config.yaml
n_layer: 8
head_dim: 64
vocab_size: 2048
norm_eps: 1e-05
init_std_down: 0.0
lr: 0.00548
decay_fraction: 1.0
batch_tokens: 32768
Each number is 128 + 32 x the weight over its row's rms, rounded and kept within 0 to 255. Layers, rows and columns count from 0. Numbers have three digits each. The size before them is the row's rms in percent of the matrix's.

# down: layer 4 MLP down (transposed), 576x192, rms 0.187, rows 134-147, columns 96-191
# up: layer 4 MLP up, 576x192, rms 0.183, rows 135-148, columns 96-191
down134 086:124095092219082141155140110110123128107167144086077115102109133119169058136126139163094108187069125146111125096189158135146062116147113135142134139135119027095073141115087095122112132168090191145149113126140185109135101172130134142161118119170113133070072147162154091122134107130129090115
up135 093:100161143163122140115122109097091181125117056128177159153147174125150133138125142164130159122149128102070130119117094202134119129146119137114136133147138148175138140128193110090124176104125123124161086141157160100094153117126141133129133154127154106094113158051098126136156079100109159114
down135 097:146140076146142178143145140056125118143121179105128214111187144112126101113116127094172136099132123132141154067167126119097198175165102138174098094078063176138119086100078102129122124104041110157113131095132145130093208095113095083074176104162110127177133139085167098111118169131107071104
up136 100:163126189175167177142126179134152115125175138126064087129131110073119113098103141096146095138106105145120134101144105141132163119129107113153141127136170110167092105120109111169166149117149195119118079136140204197143124178156114151154066141152108086104188132123144130120133139094101136084
down136 094:091055137126141122143124150150133095127122142127126108110121131058103135107162186139157129122059157114128102183150120071135095176114130101135118131120194168085118128117132092079132150108047101077116110127079219101133092118121104054095160158130099151119137168155179115123121111115036134149
up137 099:088110145110139141138155150183143128114150203166104129159120107132116093106155125129024134143133112093098077161121085109188132126094147094110117168145110116145116139182084176126129154113197104108151176078109103131135133142075125160109134117181131124118129129087112082174075162091163173100
down137 095:034087134139138096166114089161082079126169129070106148120145079110093120091105131161134090128169143093162125145121196113129119137092140097168141106139124118137102175116118094094157067148139182209154134104084126145126132103132136101160128114152059118140113206153169128188116108079179146100
up138 088:104132131146110112132146181155076166130146094157045201212222078160137112093105136119147103138091146171144158157132120166115153138115120136067172160162072103148138179115160122127159134159107125124129102158091121085182115150139119182148139164129149121073114126132161089139156102139133130057
down138 095:129098093154118130102127086122102070075096120144171133103120105076164093082169086157147143162147182120106123136089105161157084106106130141124117077110187156196165210165151054110096185155156170101171086143099072161154078152105146119082150112123155064103123064054137093098134152098138116163
up139 104:117131149126142171099116153143133144126139115039105144112138101145167083109089131131111125149162116163096094169132117124164093120117075125104177136077164155171129132134165156151075140152133138111113158127208163159167167178110086102138082123151073111140192152179082110099075178121177222105
down139 105:175131082130107137143168087173140128113126149117104127195099129082129106090147099163162148115167107147073102141078147163119177198103139143135067136136147082169113093107145143147220146076106141156120105143162163153121120135123126152142134080155100068162224095136120082075108122072135117189
up140 089:110123082133130104108128125161173170148105119163109088113143107133176105131108156169141155189113113172094165124114147133136077155176101187107137119156079162123085112150135153110162116079140148187109150160193125137166113165105149117158114136117167140103128177119182140135138105136090202078
down140 090:106161137102039127117154129138152092123092126108200182152159122155137142084134111140095086067157080100123135130110115167119211084151021146139148159122169103151114095114188163121144080170123065147166117126121118154103154131134161123096059140134170162084124119144174120141048117137187101153
up141 106:125143140122130204052149144153114136165173066136117102177125165108115083085130135052144156167132098086116168156118130098134140130135170091106119086172139110117182079152141082146151133080178102131129083149141127156143117059119058124121077167160159171162146133163176141148148141085144201139
down141 093:087143141131129143124179161146146114148158169136141140124078130113134155128135091146120170108133140137091161109153163087153184145127126152062094105154123157151104045107153099083085104141134093113076130110111171117101084129163116159165084120165177139109140126143145127106150080231170131140
up142 108:070133192172150166115168123091096093146162092105151143066168145109146143137106134162119106171098108154099188084130082139111132165164175113215097146160128098137144164148129142136129191136176075163094096127122112090148161140173118095155104127144127103148108065164102126130097154139113087134
down142 102:086133107093067186135123135141094131114103175052101200109136142134179144117131186111101184120062133129095119111156147148109143158147138110098167130094149153105119200146142157105164098111130084115108074085100105049192134115121123127117144168090089125121151088162148141101100117110182086137
up143 088:168138116103179131081145142145120156170101075176172119083147040107171142119124100165106139150141083112126149109130082178099166139154060137092136075152100101098108101155187100182118110126145153092096090123111148083060091159140146128111153079087137081164130135118160131115057070130129146116
down143 082:127127131181141083066129117129141102175205163083121110158127188131075134130177118142113150091084180122137082149086166127137129113100221107090112152134124138089164046082093105105127141135166182056078170147153230206150136110143056110150094123097186138133113102111100122132144158120160134132
up144 107:099168151110099188055120162123165119102128124142157133102180106106099179102129174120073099070089114159101070144086150164075177154139153114110092107095159162150117061130182168159104136118145084131099108154072126109149138115133147131123100163118210110113146119138140135183105092136183092140
down144 106:147128125177109112153151118153133118137138159092144164168078118131099113131107127151161164134088150119177057169100161109088121149170071133158156108172128124106094072142205132109143194134111130156104146141100190110035109111184138132224056155118113147170152130157095136064113134122132117149
up145 098:134137188170106115063134122148080133141142048109124127123132161126182104124120130152117104165138144106079117135103128124149129127163047089134170103193094150106127149131141188120078160124175121171127178171122126192073164123113149134111097140135105155124172118149070146077171121099136114161
down145 096:148184135207136126102113086102103119075128148120170176106132164096106087139165103163152115072126080126126119185137121054095159142150153101122119099102101112123155146106174124171172157129123180094105134151143128115067129136166146169146143159170155084122138160111114123173127145154153118115
up146 096:114123130123128171176117127170115094147142153158118120116097094178135154094109089170183154101172174050134156113154041164189120058172129144082136159115151123131080151142151147134093135100081160113166122133198053159117142127062074118128116081110132145155057121128175107150113156156144183114
down146 097:149176187098176101101110140155146089170135125123115107105161117107074138138158112198153138115166153084146119124096110135167097104183095142113131124164104124188072149160150168140134201105172104126118109129148042105134189137102103077100109124140142147067181120128173194165090156091157127136
up147 099:181111106104147128082147124094097148122117095114121056120123122120115043184145117073125131151108103168221178173088118125059147190087101142107163123081105110131142122156147109088183113132133152138128147157115131085116113150175183110105120123121166177157126059075116128154125121089039115106
down147 102:096187118092165081128081151140103135162138127153096131133105149124125118063142095090120067141131097079142113092105109152155126109118124110132058122139090080097130133144143161111134077138082076141119103158175091149111133115129127148165159210209174153117140142124185154108106123099119140131
up148 090:147114139150152096118115095124162183166089116111101116145121127153124130188108059150141068139125133187117131158109072077171096147139170130138181140105174095096171125119176209102115102121178181137166098144160139150115133181137127114152117115143105124113163131164176124150113052149221126108